config.toml
num_hidden_layers = 22
hidden_size = 128
num_attention_heads = 2
num_key_value_heads = 2
head_dim = 64
intermediate_size = 512
vocab_size = 2048
hidden_act = "gelu"
norm = "layernorm"
norm_place = "pre"
norm_eps = 1e-06
positions = "learned"
qk_norm = false
attn_scale = 0.125
bias = "none"
tie_word_embeddings = true
parallel_block = false
init = "normal"
init_std_qkv = 0.0504
init_std_o = 0.0076
init_std_up = 0.0504
init_std_down = 0.0038
optimizer = "soap_variant"
learning_rate = 0.0142
beta1 = 0.95
beta2 = 0.98
weight_decay = 0.038
lr_head = 0.0104
max_grad_norm = 0.5
warmup_steps = 200
schedule = "wsd"
decay_fraction = 0.768
decay_shape = "linear"
final_lr_fraction = 0.0
batch_tokens = 65536
max_seq_len = 1024
doc_mask = true
train_tokens = 143400000
max_steps = 2189
dataset = "wikipedia_en"
Each number is 500 + 25 x the weight over its row's rms, rounded and kept within 0 to 999. Layers, rows and columns count from 0. Numbers have three digits each. The size before them is the row's rms in percent of the matrix's.

# layer 2 MLP down (transposed), 512x128, rms 0.236, rows 252-358, columns 64-127
077:505542499489465507465500528501504509506471501493508495457489527467482536482506489444480474509539509495481475568509501478492464526489459549513495474486491500513529480500531477518482482525511471
091:461510479511520538508507526473481519570523479466513468516484516520539499528526517493497577499484455513524498512451500425527514517515478466489509479488501478449542452497491531496502498544511493
108:516474521467493483469516492503494467490524523509494515559513530492518520492540492520531468540519472529459493493519475509499516510499512431485509531481487444522483505484520486498524503495500447
096:491500533515525516500485472523500471513513515533511477471514520492503495495519492538495486452484518509485528489523478489530496446502494557467516539501554480547481493514486498466544537527494467
114:512440520505528477471488475480511510470523518503496539405531499510492522440490490504469502492523477470485528531483463462526526515505502520502504513486483534525503494484506463483504498498479509
103:523490493502484516472483504512497497481520486472478499487511477471477507497523455507468465508463515485487476462451499517485478494495484487471503518558487490456496516515461464479509538517474477
085:525514546498473496469498492485478545505512461482496489479512486485477465501509500481504500497529532526499535527469504509453499481534514520500522463503541534508535516454479528512467519503493468
093:544451489508531481544473505519493512503456540502515474462524484521474510476497455508502477482499518532524493485479482492515491559511515506472518450498514483499487518534485477487560535477494542
098:518523494507488507457440507510509482520536533495531524512547487565513525524523472539515491537472521472490508477489486492485519508498478492545529505504503480550510507502522479467527516470530479
072:510535499517502510506496525501522506485539573503484478518493488486478535523521525477488508513511488458494463461433523497545550520530523465485485503487484500469523530551482516513497510488504494
104:484485517464482513481534489505480498479501498560477466521515517529488491511454508492480468518477476503500488553432502476501503520508503517546510499506468448512490510493508481483488456495545454
101:458523480485546558506511521490520519496481523513532533524524522511501504506552478473510505466514512516537497528485480516514495481476504486522515484513475478477482531516495519482539461490522476
128:516496552517455496529446536516534512512522491542512454508467457492493496466491530475505503544525469489459522481526502498501548504491523482503513473512489502521497484545479485505506515508472537
092:485480490529532467503508521475517525519502507496486511526484496518453490547528492509521528490499581488506501492526484493531491488482522476516514521538542522521502482457492536493505480494484467
082:458505533514494483456513520480487484497522489529473531524484475529542491496486484488513511466470505461470487456510489533438519453487558462474502495511455496520500471493451517505507521531527536
092:486477484474519517477484500495449531483505471494482423494520454488479506514491474496511509479510519444464482464500479528470493480526485479468504526535481531500468540480481481515498534467464499
114:529502475491495476468530520496469468485523535531495468520495488517522558483496490546478516462468491466514489491466497523499485497469471520519494501494459500515505451454451482505483509475458484
083:513477471515519531516452484534551521477506501516496511455551520505490478520492513480540516503511506439495485454465468500525457505532494483510496484486524512502509498517508494565554492503462511
110:513504518496516464513488505492506494546532488490521519517474562494524499503548531521489516502543460559523501500573539500457496491494469503506525534466478520476484516492498517510484506547479523
086:507525508453477521502532473513511495488490497537509485491505511546482518465490521469485515454513481490498518496506497500515498485468526520482484510483499507477468539483512436527522463529501518
097:458512500499467495499515521478448509465529509494464492504512443511448506523516446517451494496480475523554495490495455515519493509511507463484495511470521500511531486533553546467451494467450490
105:468477525510524508480531514541478501482507542522514494491529451535473536519497533527492482451540514487513504487439504486493535481452484512502478473460485494516522502500499494489534499479495534
123:504530511501478486501495557504539524458522483526492459510496476501561518546502502535493522468486544448506521419479478514503502507506483523494472467498492508530526503520460505529458481541491457
099:478523529453482502490526482515538521513521523532519489468461500499467500533505558499528525469467540489472517482505483466512531507499549498520543473456524488498491461503487505522489499517473486
090:462504514527499506482500517469421454493522540468478528479445503525469539530490491518500539529486478543493479493491482469471524501505523515479464506505534471480505520524476515512478503511478524
101:494527485489502543484502524515511464453471533487495504498550510525512473523481521517471504439503543509498521498485486516508546501548494496554486512492497475463494526473481466472470503494545471
074:514487485552490527492519505502462492545535489528491480537488495485499500502456468540526462484523487535534423555525537502510485529522510516487511531496472505515470518482447514504490498499472491
108:476496487531543509480499524489506513548478504460547485509505487513497482494477468500493528520480460526514502536483431526482493498550486538510469520478485521456489466469453536487490487495473554
094:485508539540463510495499488468499477509514478538493512509532519514507498479512492511545525477519475483507522531495449505520535491495531547483528475520523510499527456486477538474522479504515476
115:464503511502446482471473485465548501539457504501535467534500483473539550502494465515531498504508494468457502490512485471524503478491528514483465473517548549513536509457538444516538512517507501
106:487498524490557481508530502471522479498491488531507508443483509523520530494493544497521511474502530509486450474524512493497477498473545536520515516473466497478481510474471560515546503496492524
102:458495463511517544479484515517477463491500523449487520470494488513525467483513463521485457489524543485476510489525439435511511500502517482522470507468500510523525491493507501516502501470498472
111:440518506490523532486473539467505493494460494482502511477504499496504537513471471497536515483486516539511491464490475521482516482508504509512500537520518470504508479452487489492506498517544443
101:483517540489457527516483503491504531496487526507531502494488500478494497485525485515474513500509550523500527448493514517465505514514552510494495518511512513524518495497514478517528480562500529
096:486494534500478504545517468494510533471529506486494493502507446491499487479482437524479500486504513484486489510479467511508510464529507527519501502512452500500466485524473477452499475572478442
066:565489515519507484504507470522509486499498468492505511455467496506479530497465452519539540512475525504471508497479515511498506506474483497522497472494482552534482536490491510499555523503500519
104:463461545506495497526576468480531496498520478484497510509486448538478495483522441523493489503488521516516502476454506545518467531488488494522468520506513535512501542500468505520465500450521470
098:507505487507492527512544494499505515493555493524473506511546511509480454508497466534516547511528497545511467549483504467503481487504462529492478512524505508503459487494482461499494513507537448
082:511450491481531510472525483488507515491452531506468480482555479485545491476553490496504500509498510477516496477486477535547512524498498499518521545542486533501503514467532492470504502522503484
109:530530548454504484459489450518495515469509502502498550506527533464486507487498491486507486508476480473492484507476464498471515488525530460461485500470514510519475498517511477539475524513475480
094:518493474500498465478471479475456467505489530456461501470474493467491495481510509492510466502434483488507451478455455464489488505492491480497491476497462501487497551471506460499457530490524476
077:479513454504473493487471532463514484505488498522474495479476513462513485510508492485482474500509516469467456466483497497451468504464536506483509510464502496492491501485471496478482485477501490
107:476531504465479509544501531486518543523516533445506464482532538512536482514529472550500499486477551545518516476518489505515529512489483466516479517503497506538514527540522483487507501511524489
083:514508474506484510473522515462521495552521495493498500492477553564492503536525493534539506543494474502479495459489487514499490521502521530517544491470553529500513564449466536501455508493548509
099:500476468523537518522503480537516518502458470518489511475538567481517531492491484507513512513482483518500509466486480504521484484462508449510493519490502496502477479513486507481482472500487560
108:550504505494450458490502486526513537492538468491455542474485441533479511517453487500501485478473522481518494489508478485487489507471483476465497475515445523494537472514487462450472533514503546
124:483522492483505520489505480485464484506489525497540510470506515489488483491481480468493491476474520473497495498478508477471465455522493491465462530480518486471499461489453471519467524477495538
094:442523497503523505488508491533520506493454500491499501498525492524523471507486489521463503459468500450510511500492460499499510538457464500507487552535472505476468473450485445488487457484523465
110:458491488517433470519509477545495470513515516483530516448500525477502491486463484512464557463492547486499483508526492437486519504485490513495478476505525489525483501524552492525512497498491486
114:526523489456462489517473534509493481523464487501504489494499502517508515489491497502512529514478469488497487488492500474443481477532492540474488533486512490478467536507518455519513502530524485
088:507506531499461468480579504490504484489523489513499499492494501517542521474492492514494477489521475481518496517500449519514486507508435511474499534529487486478486535439476471538474542499486514
090:504473530524544517469521504539493537520506511518495497541475476486527463510481478553480516511491454482523480469489466466563561506503507538489475485507518520463511510472502523465530501514467505
109:492494488476516507488529499485524489498515500521489493520500477494502504425501510500535511455503529491527527495484476493518432506440541497513466495488530502480475519450481508476464510527514491
083:523508489519512512548512502499500465532504560491491489491550495519471534479477548487474514481515487481505463486510472472514522509511528495488483474497459480512534531550549532499514512491503513
099:496486488500517498496506484470457509505552505500537545512509533480511562468497486480512467510500491496513503457527451476528477521502529508525464527485509496533526514438501547491557449487504522
095:521492516488478524478492475500465473435482531451481514489519476536456516505466469482517481475511542489468491441484478501502499534519495503497484481534486507515474510531465530528513540477451479
103:479499493464516474532509511499481521470488457517507454488514478464511488557492516487487461474482539460484488502519517477506524461563467492501541544498521510462514475486486502468480499501479493
131:521513465496477504475491504504461483519569481490479482454493496516517504506522498507552531531494500543499476534486495477541505462522483477476509528487483538483509506439515477498485497532434473
108:476514515505481522488489518486531503542510455498496515483505495506509452489457523494469480491453486472490506481484514475505472558489492549547486522507478551475491517459519520522502518525532505
097:534458476477487449517504494529534503464523523486472521507529518511494497513483464500477463483506486489518508467472533501569556490489454464533548470480505534507530479492523478474509489483476552
081:501456494502527498508492483508503540499461552460481491539517483512494485536500485497534512485552459523522486515519515531492490468487495502514486498504541476519499462527449489462486486513475465
113:505542550457509486477526538513515560495491498522498501520482471553507509496494501493507509477492514524517485525494501456534503523499434462549494486518552540495484481485496525529472500482505490
090:506464537541492547500503496447489486524504480528446502499490462536480479510491497530501489477508500491481531513545495492505492505507513541469484489506518464487504449497457523498476509493505506
111:499483508507519508484526505502478520517519497502511507503483453470513512525456482463519524460481538473505497499498472497486484493516482551508502451526510537487533478461529495442496522514467456
104:488510522527480549493489535505487446515510524488484486529504483479504497465483461532464458518503514508439498483473529504482502512473547545506513483492468534520499530525495522506501501475497491
101:496520483490555496461507472457510454513508514482493521545497491478467537513465519456485540519436515501515486507488477468496519523482516483476549500500488465466483479491464496488545479503472486
129:487442524456523471499523506502486524540484491509513507485486477543512489464517499493473501503521493497483477475453490501518531520527465496513506525491506503517514596486516455452502505486506552
118:461532510491517484512511534564493471511510555485522487452510498527506480466480506534516504505474540505445495506486483499504481417522534506515470515469510509489535472465503533480487479445526470
081:474561507520513531490508527524514523523491531498527527490480547513496533499536542496504502494509515504492547455476520506513505503488490504524515458469548536504528527507504522540494481508532504
089:491517523513488483473519485513467522517519478493497441506450504496499482502512528479516505520458475557486525506450448468506492529464497530514536494497483475525499496506507481471471478501487516
100:472472543488507541507516494519454478526518510519483487521478491499557480479484512542516547511502469470530513496510476540512540465558535453505483495511544486485496489467462496541483535464498520
111:513521520466459526476485533495503539502504524526443522526518468516501507532487486492524509516456514479519476493498500506521529547473541497521473527481501489537434530524486502498544499471520484
102:498539554486479513525491495477509546514505520528457525473480534523496464493495495549493487481493492511483537488504505488465543496545506531515529500504542508470507509478549538509522502477499500
103:455511502528533460577499505486487505503496495475481504521510517515506532468482546497465522503505485516486508452481501523464500488515499507464476497526474539505512514493491471512483475511481514
078:491520481521517517454499518516500520481541489513515491522488470447527496509484512444540588479498512503511535476525492518458538527474523475512525505500475489507536483534503514465533504536512481
099:478517512495522480492461522488483478479506523521506487501523554528519528495537497536522537508500484510521495503509525469498555520519471493460507487507500504455508518521537504497475497538542473
087:546508485478504465542466516505535545518541483505496535509506514512501552525489509440548507529445525496475488451510504532538526478485477478485499514505462514472542475522473467465483497534534516
081:512497502453462497494522512484506482487512513458542517498504545484526485526515506462496507577506441493481509511487516494485480517557481491464470502517515510488473459509520493488497499475496527
105:494503506499489477501491499476526485479441509561508462480494494509480479494480516466514571480483517513477512480483467527473481513512489480526482494505507478482507456432497468456495519501523476
100:519482463537510494531476460479510473516482499462528525506489510530507529497479521456472482530531498499511524518524457512527498498492509510546499512495516487469538518529518468487528553488503499
101:504485454472482516527507534506511484491514551526486479533503442477559468502445504494504485516463503496495497492476478496488466517483522536503536501517470501484510499539497488472521460488521525
139:464440479542492566485466527520504517487493529490500505504455475457506533477475513521516517506488491507482490452520495500519519522498480514496470473478523516483525509464529463485487499524461506
098:462477505526532490506517505473495551517495530486500485522459516484512538481459476478478508458537495514487544513471511525485510478506470504485499507495539473473502525465508472504499508514534506
098:487491504502520497479535485542492523520531535517470535501517479493523529534482491480510522465494525461509511522456493535527519550444485503490470483492486516491485437460462495492510551487473553
091:509470482495457539473466512524507490531534500471501538505514445504492494525493502502484538537526458488495502452467465536513492518503520496451497486496486517514524493500454486481471526508449507
090:501498478465473507464476510430458483495509499494490508528518521455471491488505474506490493471517525494463498487493470449468483499473550481548478494507506496531491526480462517469465533447518498
138:498526490530507446519503501536445514536493487487525528453517500526501501553529486535513529494461515506500528516508494515487471497475477497483502504526507507521498487511552491480481479508478463
105:473539521509494525504505466508501501511502483530552520445463485503522493527495494527499470509485522512544497513526460489460528457506524467495534484517487521483511457497499503480468501495480526
102:511502529491468502542453515503485501494487507523488519445462451498489475488466475529519512517461518500505457563486493495466508477511514511488490494492510466490503502502497461476495493558508500
082:445485489445524439490532505478473509506500558487475487517480534559469459482522494480467483466463487488471531465493459489492509507528539466526458505513495469466508541448488483511518478490470475
079:526466465537466475493506491546480510526468480467520510521498477539535544500518513483514505566488511513490472500482514523489513466483478539461497488512526514515510510519481469499485539461514511
084:526518501530491513524491513500504531510510522544485466493537497527487511478493507495497556466478533513512526472508553509527525505493517430489483468514524529478509531547509478483531529513494463
117:487495539502509554463499523507484493537509474515526483538494519539519493483511488500502506529479518506525503480426486492452537503494487485462535484518521500521497538495499501479501469494533446
101:518501512543486553505498508520476473460569509482502505521485503511468500513540448503492533529485524515498530464454546539473503480516454478491497485547494480469521444511485521492506516519494543
104:528451518516478482512485499544479481485522524494528505507497458538499511492492498535457432534480480498499514522534505474490525512480531506501501457451511486516528471498538521480501498480505505
125:522571523563476509532522532496494534502522514530530506528525504521506485493502490480507500515462518492492468459477470456505508473486516515540512512539536529490501521485438520505548527499475515
073:517528484509474481519496474472515508472502541473435519530547568507520490504539549484474473473467515510474499487520526544466492501500491508467507512503497510482527472489530444490493478492503481
119:505504468488513568505485516462515512471479518523496465456545484495521499526573472508483503492484512515459490470536493501527461502499526469480484537567502496506494523467496463498536485491535510
095:508488495530497501485507492507500511496548541500463526517532495523483459480506521482501557458466579466507486530503460493519516498496509469492544475496459517464524503486505519498544490514453477
064:485498473518482445524527508539472493494533510505508512497525533526533513478447456534502487470514485509519503569493512525517467518488535480487479525533487549517494526499511509469513472505558530
103:432466509497550511503498483478501514532469509539500515569497505536496475519485494463506451486534519537489464512497502482506501489478515534450521531532519516470503490484488458491485505526476488
096:496516453504522537498509529493522503564480523471482486508484537528496492549495510485496559481457524453549512505488515496493479469501534524539482509476500488470503467479511482553482523487518510
109:486524481535497464491506518482517493511495549491500519505504470523415483477502507537486460522492515474478528434475494513506487505466510522442488500486496532502544521481450470482550547509480501
124:499545521532502510514494502496529510511455492456532500531546458483495529535491518545535477509500511489537503523487542511488536489479488487495511480481454490506483475470502550492488470513474504
095:478492451477495459484484497482504452496510450481511490488465535468549514460536511498517521528524451506490476507536496436449483488469459471468511512542496493472518471515498483473475498510480459
088:494497452489512515484513522510461468458523534487487444551532511541531474479508456489494502513479468485491488458488483483478507476504540516551481505482490451516498514501538510531496480443491469
110:516473497456477508515463500516499484499503476420494493533565522483512494449517511495454461487487523487509540480455498493479507516481517524504479465520492488462522539462530523514474507495510490
# layer 2 MLP up, 512x128, rms 0.282, rows 253-359, columns 64-127
079:503543495529505466528512508513513489501452472537536503526485504510476504486570447481508547477510453497508518516450557476503542535529478540443469506495533487497492500494539509526470519534485554
109:545470547483479490452513509513497497495520514482503516526503477457510484491523537504481456472509494493462500482488502511448490462478510482528535475487519536538506512480469528464508485531461494
108:534552479463518502495507506484490548490526531492526487462508476487491503512498541464496496547562473503518513476473503500510497516471487453528516464466497479466483504530512470508510497528547510
109:480530435476498539530484509515481521519471493523444445559514490491512480516519469520501479458521531554541503494513533506472491494470496473466489501482484511467494504467525528497444502471538471
116:490502492474516516520498499494495500520465524512512489504475497513517466511451537504529538474511471482466516501534479496488498508486528471506502476438498470515477478489504553509511467471532522
119:466484475497527504501490521527546475497502555529495506501476526484535540494469508521503523499504481495480470464531460499550492504472481494494455522516466461495462514511533469488534475484509537
075:518499494502480492483461464456535513469492493487510452482469499524537475484513470513468524529526526501481534539488533540495547500528549473510479475481462524488523482527501544506494503522483484
087:510486481486472483511539492526526555508500495491558520557518496559547535524543467542508495465487524530460498513536499479488506433510472499518502475512509481512494513482495529506527542505553501
075:508510482488554484512512515496477476492479471481524501510453493523534485459482471473482550481511506516488540551530461504500484481500514462523517475518491561507498485446502480497486509480512475
102:518478498465441498487482460497460493551476484489509510540555493551498507483473491505538537493554514506485481488531520504509504509494511502486519497478525482522526498489517465543529506464549512
101:504500510507513494507449504471526551535481459434508489543508505507463548544521504492497500482521484456502494530480532474491464477504508497490507511534472487487476566503479454463501531489496525
115:472492539457454491473499500484526483540516461517466481539498489490499515514506462506529488486534498453518501485539516500503498457472545474506546509500526491497505541525500489518471510519470552
136:516511511500476528511482482489498497537469473519522492470505509482502532477486528486473472531486478515490465498477518481480515542507469543483461513477503475501494500537519450527487479538471523
092:527481504492532495513491523521521524481495524516533491465518522505480542497476494486476467552529495524521483502475482480561509572507478526502514499486540491457465513551514491532477468505495472
098:521528472495495498525441468527518516464548450506531494468479562504519492456531530497474480539503455515532483503460495501493502523500494485498505454496508491510468488533508519466496503496524514
101:510498541531539482488509476459524468495513494492490480522499522509488526500473541539465520439522471475499530522520515476508494501462502473548500504496492493501512499470500507532553510512496479
070:502469545474491504482506476522470539474506516508513495498521496512542476438486493538513493526495504531496498502487499500514499457514514486486466506521500498504530496503493509495509537514518530
079:503477525520514499517510530513489499530532533481469496504478557498539514517526499505531513530544482561511512488557495519451481483521510500510510488502479486479479513498517477553468519519482562
085:515463469494480475543527496493467478491533500510503487489516507482519458465453517496522538484476482472519515472498504485506509456467504514470487519468461481488497479499510511558490480494533520
096:541482532514498531513493466494515486499509535521493525524498493532534480496494536495551511562502485483453484501523530519464511486495498509524478463520474490508484561485433481512475518459510551
118:511496458505521486538499476501542523516495505490500508531474542508537479467505486499494486534488505563480484565499456465515448510545497487522513498545475489463521514503476524500495484524459502
105:491502477511462510500466497478482513476500492480546517510502496522498489477509491489478506515498540488555506487475516494498547499512455506484493498488509439490476476537481481562478522550464442
094:496484499508497503479477480469555502471482495478495512523531503455516534496487443511468514492504477509512494488492497515510434463485481553526487520530450486521484508503521489507491494508516483
097:507533490425534532498482473511550511517503485505508493568520481489513499479482508510533450481510527520529450498552520461500441492537457478515491493479472501446455502483510497477475520482490517
100:502487468501480464525496497477497489522476475506496494486513471498482504533542490499513462486479446547498507515480539521499500490483506509497447510506533513509538519488519515513472537506496468
139:509528501491512478508477504481527515461452506474520522456493497525514518508541520432474528509484505458461570473476492509490528492457502496511500464486536504487520483500560508497511477503507496
092:474517487512451467514519509506529498496477572540475503460504503460491485508507481500461532481504551512519523481525489473505496496503474521535518545492493531515499522517547530520517489525493520
109:494487457490516494505479516524474541513503489482504479521528523490469483498471535519486512550471501527500461497504522503492482508459507492527505527492489440470498563491498484535506515497451538
091:490514514499466456508499526467529539523487495517510494537497475472521488482505467491560494521481501453475500488535532521527485497495547540528473480523516488516529522474520475465521482504512503
098:470519484514477518521475502551524551505534502514505495536506487458496477533491432542494508547495470515487541504446509493516490504516485478472498513535520474489532494521523446483451492509509482
100:522515506511506446530518479530480528509502479540485434518516520509517502521512507503522516527517491513500497489497555518498473483499506503534521496509464517470489546495492511482508505485507521
107:518529552482437511549483511538495495525505507484467537512513508490476524524460524484489500489477497476511542504496477528500530522486499493518487438516474526547492499519534507481491515503476480
117:541499464519510518500473539518516498504545515488459521520527511545538487532480544506519497493526443495512482546501484484525459482494477514504535481515477500479456522520457545499479508455476485
085:513515461468494484487500511513517494490515502513492525502500492487500478534508505462478481553501461500457498443511503477522473492467483500497457484508481510499501508439489508513477530449502537
122:450507482490502522492511525486504514490533542524515504532541515533515438509536559473470477491536480480553475522522485482492492506515519501485502537499509479452511466548511499505448461488487498
106:519487514477547461511477485509477512523478497496452506496473520482519437464519540495483490519485512511467487494530483525473540503501510477501521478507478481483513551483529479484503502502501539
082:515514543487503541483527522468510493482516522510524509489491516492521476485445483479466518524512530545502456523476475495534459485490477511487455503557506499534448464485473459469498525500508502
091:501535517497490524487441495520483500483490500499515511500462547500438472514474495515520515520497491507491532512491534464475482519477499504494423494475483488478492494538499515549503507482475540
090:513543525461478519503488468472501490482517496508487519498536489481564508507501491502468458518484522469502507509431489506508522485512493468455527516492500512474473516472532481475491476498467500
100:479494497491514532500530498533532493470531509507521503503468446537515535527511495507552519476508486520431565490518515492513491484542434514504493497472488453507500476511491533508480460505544495
132:492471535498510476512526441525477493486488459481514499475488464543452497485464487500516482475498463506537528504523508492523507486515459486522484472523498469498508483493510498506491480512481478
094:467502506469471479482522518502490540474556511427500493512560558460512503471509472516477459493472493537486474505489520519514464516479478468515513495490505485509475494519516524502534504535534514
102:482517531488514502515506467534513520464532504502523507535521435476487507517464517459489490470494515531526494503551527498507496478497481460494475546535466481492495464542543483503519494509452485
077:496499512495460471507451529496440514479504552539525490514455501479495471514531498542490499546477513509491506494482480478506522518479514492516469508473483514494477508556517505532483500492478505
126:441491511497521556530519539481524471530490544482516507522548560502518478492520527521527494496565499474493483499523499526528524490515479534520523489481545478521469530468483508525472475495497438
110:502487533461473496489517480448507512486487474509512502488476514490478478445529487497511521492498464524512517482502516540465495505513502496494573485500501458489472498531513522490515523529483471
136:569452497513494501524485462454482471522529469487483506489498488483460516463525484481551514534505485547476470491502551477509482455498540487505483455473500472549531474527513514502536515517501520
102:529491470488494503484489499522510503478480484459499495495497554494498472507485551452536506484481535479517491493504499476479492506497499524518495501467491504539490504502508502488487524521437551
102:508542492481505509491463527520476482482467515528494460516505498488520502488517493503503533507491480495447484468513526493430488495531538497533479509487489471514462526508458438506540501507505473
125:484498444512523549514464489538492497516474510501546511511491494467455453535510513492528510500478522522480481470492568477507528477486552464507478440477508506532503473543524518471511470504511496
084:503471518518530491476524492511497498451458539499509482460512480473516497507462484470510492477518552496469454511489508516438467481487459538504501497479478519513521499547503480461503502522503522
104:491463551501491509460523480494509512439489511469480526514533526545468515516488486545472473453493492494487519511538528518507490454522520483453524515467476533516469488479504478529517495504501484
093:450476518495514481478502507505554512451485475498499509529469508496545497475500441547514476503497511539522558498487479495500485485521503505508506536509519496474459497540471487500464468518481501
096:489487499506494456539519468483526551535531464488498466506488465514480477521485486467510535509522511480529473533501545480464502553505453520465489477514495522495473476522500486529484542498504523
082:447484499500494449487488490518499447509506537563503458476458546491501477561526502480479511525438469531548503557494483484499514473493476478516490516481505481483489497492491520506493480486489519
094:483511511495519459506501498505483528471516495499473494493505519473553523525517497498525508476486538527458476503507527475480493478513479470543547511499503487507498472504440480483489462465479465
111:521477439480506454512484524502453496511534512504516510510501534466510524489486531493555518507506521515511511490492491468488473458509530478483509534470522517472520515474516470483464502539479483
100:492485503485522524472485512520521473488508457473509528493498519501454502527511491514526513484460508464499512552511543558565501521529511479506499498528472474559515483537516481515516548482482472
127:470513498501528543478466503460526506541488491519521473518498496491494487505516533497512521514478522483489488526538467501435441490525523536435469513528480470473454551512482491521486499513521478
086:518509502467517488515464494466513495513498444441439503522543517486542504518532499519528521537496472515505503477478517503502482523508514530498512503567457525513476499479494494501514524514482493
098:504514460481515507496468524476516501565505507483487508528495483513503536480494544520514482479490520511520516482532489505519517478509510470505478457523514490483485533519490440454512523510495521
153:511540460460517473504501509538517505476507537480529495486499521449522525490509473454484519510514498505493465491456530493504518485498494457507497485467487527508494536504521469507518462505487494
115:481482473455493481517544537506502458497491512527458490510498510482511533453470496488562526517480507521508524478511502535509472512502473488515491505506478476492492525507517481472542481506529474
124:488490481478529479491498422484508542472482472521506525458514525514477483552504534442516548486489490493555492525493501517515503472507485467471494518473528470485499490462503488498508492517505477
086:518488511526495540540488478563489518479474493482496491482492520505525498487542479506547440495528522492462492522498491531533489482484481514504486491490482537495492517501523479494513515473540494
110:507489507491476468465487501469467460527479463518473468515509489534492475506465460547478560489514498491488521452462530512481471463469513507517525518457483461545471520525487482472500524505528472
102:483540498526522491518501533511530496517522525503517444468498495486513547465500471487537525485511478495486501486524498466499476424504512518521458479485507541485517522511478513479509465472498464
127:530446501512486477520507460481508470444543467494475486498548490514495472493459471499522483496512494508528445537524497493497497505509522517525514535544450452503518495506519478468517536502481511
076:456485524494477499502492492561498477495520492449468503516537501480485532524500524532480480531501482517512462530494502532472457516486493495524534529454533460497488546502495483488514504534508522
090:479480534521514466489483487512484482483525475496491495488527455482496540482487490454511491499519501533506497585513488480524515458495518517540464477504509507503515528477561501523479508494502500
105:524470527549482461518471488475501439528495501462497475517490507508500494500526474500452522455522505524498511493513508493476438542471492473469503490547489506474566479457486477470469479508506497
129:485488471479499487477482499504497463521504473457500484485536471474501517490475499466494495538536498506491474504494503537548447506467461469487439493515506486527536525528476458479472496524507523
096:489525480498516523474484458503512508487487531491502547511468517496490471464476495496490490528470516540521497511511508513524495492488494443545514466491472494496477505516479513505520508561537496
079:506500467503524513455492505475495504485516522456488519496495538475555511523465537464497527467480449518515520508496499493504420504505505472527492493502454467502490505534513478496486496467526468
084:465516527541486468484491513509478508529503527521513424472453497474508520516505466501473497493482504528536546467519485455492510520543498496515498482502492549527558488521519491491474511536512496
097:517535518477493564447503528502483490508499483518496483492499497509516462503519478500469489506530532507520509528485533468469530510524520538463502485507497482516466521483482540568490485482459492
062:504514462501532553506504535482538472503499538467541510485470512519485517553510492480524553526512475485499462518527507511522471495552487503487497522493509471474483535519498539495485472496481494
107:443532503500490492504482443545425484498502491485506483485488546513501522556530523524519446515537500494492474516482510493480526523520487487494515469489480517494449488551516519500511495493473495
123:527544552482505509489530541546474500493525503520465471507490506472528459507497476532527506465482521502479487525469545473463515514485510490469523500512491532543451493471492517506482468520502504
106:520468551504475516479513442487497497485491487441521497536505513502431532540531517491465507498510506471526530539486505537481527490503488474502457451545474517489510522509485523507503487509508497
123:495467517515505498477513508457493498492504531500472502527469496536537524500480526497498508469436534457468542461479478487504497469493452501480552482475499529512500520495526529504501510522503503
146:529504524477493498501474494536522473497512473460497518500559466533486436491512523519519496538466534492523466482526495490504483510486522497522505497506490538527499489545488526462518511474470493
107:472513511510471489494493479467470494523471483507528451526480531511500502510492525497520505523476487478529483519552525476440490503490488506528472548503511436501476486515495532483491483503514452
094:464514537550460519498472499536496508498473458472515436497484523528465519458488552496529502462483530530468490516511526532478499472528502491477508499468496490503500466532483499507512499434522464
070:505474480502493521455521516488503517500471455495500489495488491484474453435522491475466509536483477518519561494526497548502501484515463517511449498473551494513515542502521491464520520499516524
110:509532507471501487528483548520471493527542444508529500499503472554502489517468519495521497521530492496525481475527555513496482507517444521463529484515456480534480435503505490440471545483495486
091:506508527510509474516491521513493468505506514497490459480495515505494504476485499482520503524453475496520492514544536516471515561479437495492499435448517523507531519519499520428538517501526520
082:486462504487473506482509449490524554496462491530501481481506499484487473505503470452499468550462493498451547542489520486461548500521520477514524472500537519524491506510521493476494557516480489
088:566529502519489524460536488511523502544522467486484482460555482442497504488523505525557506490515504513522446538524539490476477514518483531464491459503472487516485481512490499500503489508505562
080:501512463515495497557495472500497533494494492484516472545494495517510460513488532432505542486466510477476500510496514478509517502500508472510536499477507523513461483539504467520450509468516483
075:528506473514496486541504479510484497459509507479513512521461509493514471517529514493492504526543471516471492515456467496491509514510478546562529524487438523495495477476510546534460496507521500
106:543502523498473536486510468522525494520534495519516484539496504496532497480526521476522489526532528478531498497502554483493528470491427508480534478529510493528472531543502533523506492504514469
112:527499480480497465463461480525519510529440498538482502454486477503546479501496534504527480469518472470492505522526467442565476515496560511508521506454484519510510513477534495496497494504505468
093:509522510449474520500525501482537533496505469512541512459469521504491505502509519461489515526474479522438504544454493493483479498488512508478465512534527485479478525508483498518466459503518479
124:486511512497473502489500494442521525477502482463517505472518519506472518534501460460490519499519520466497484505493538492502510524519488492507468493495503488545504547520509502547535504524513492
058:486500528502478554490518494472525509507479490513520479520484585460475467460526470528483493484466498508477500512481512485513521493499472529480562478528527503521546503512478490504492495516511485
096:521537471518487438548524525526495522511530493494479476518482525521535477573463503486517485509462493524494505477522517497533502493554501533493485452495508504516461514533472472467483546496493533
088:496460504497487487514536488498535471500498468498504486554491507485527503494511517481547501473548507534536498486515546490509511496517473492538506466507530484521507520522500552507496480476495524
120:521518520489522533500469474477536509530480475496512499512438481473479513556555556446488520515498533508488516486511498495508543502516480513496518481476528464486503503501483503527512528510461481
091:501489533513494520517497518527536514504486512465479471564514503498529502459462514495529511511483484424479537502498504510504508529539506511539535465500445519512480523502518493475512499560503495
115:464497547480496504533514476535507491466494478490458556470537489459482520471483523510516484507536538543469490512519530501481516503520476470473519486499542476499506512549497540493494516518451502
102:485528502519528479475518537538511510480461546552474515492433495484498499442538534490516499563490507523481502486483540491494485486461470545478513450523506537527479535498499479519551508467486499
107:526487495502459476481475485496441523492532487493520515518530530526485482482518525502515522497512503509524477493512513540463465445461495470480521524491521476486494528537440464507497511485541490
065:453486498509510451481523512525480497486525513514484518521488536488528523470541464553518479476582513564484529522568497526463465451503465466483519544510489491489522478519512497478507480501519479
098:531524552526501505499477473497490533491428449498479534458467535484468523504524502493546487496537503488510467538502503507507492504497453484476500475488507547492512484516471505475483507538492534
095:501489429451543478502494526497537495513499458479529520506525527505496478481466490518521474485488503475432511508475495464502496527468497490492457496483539503487472520471535515522490479523475499
092:482491470442525520474503515482455477557504442510488481521514523478503496505470532467522504526505493480489554507497446472501476473483481473548510494487524535490520534473521495522491443500452506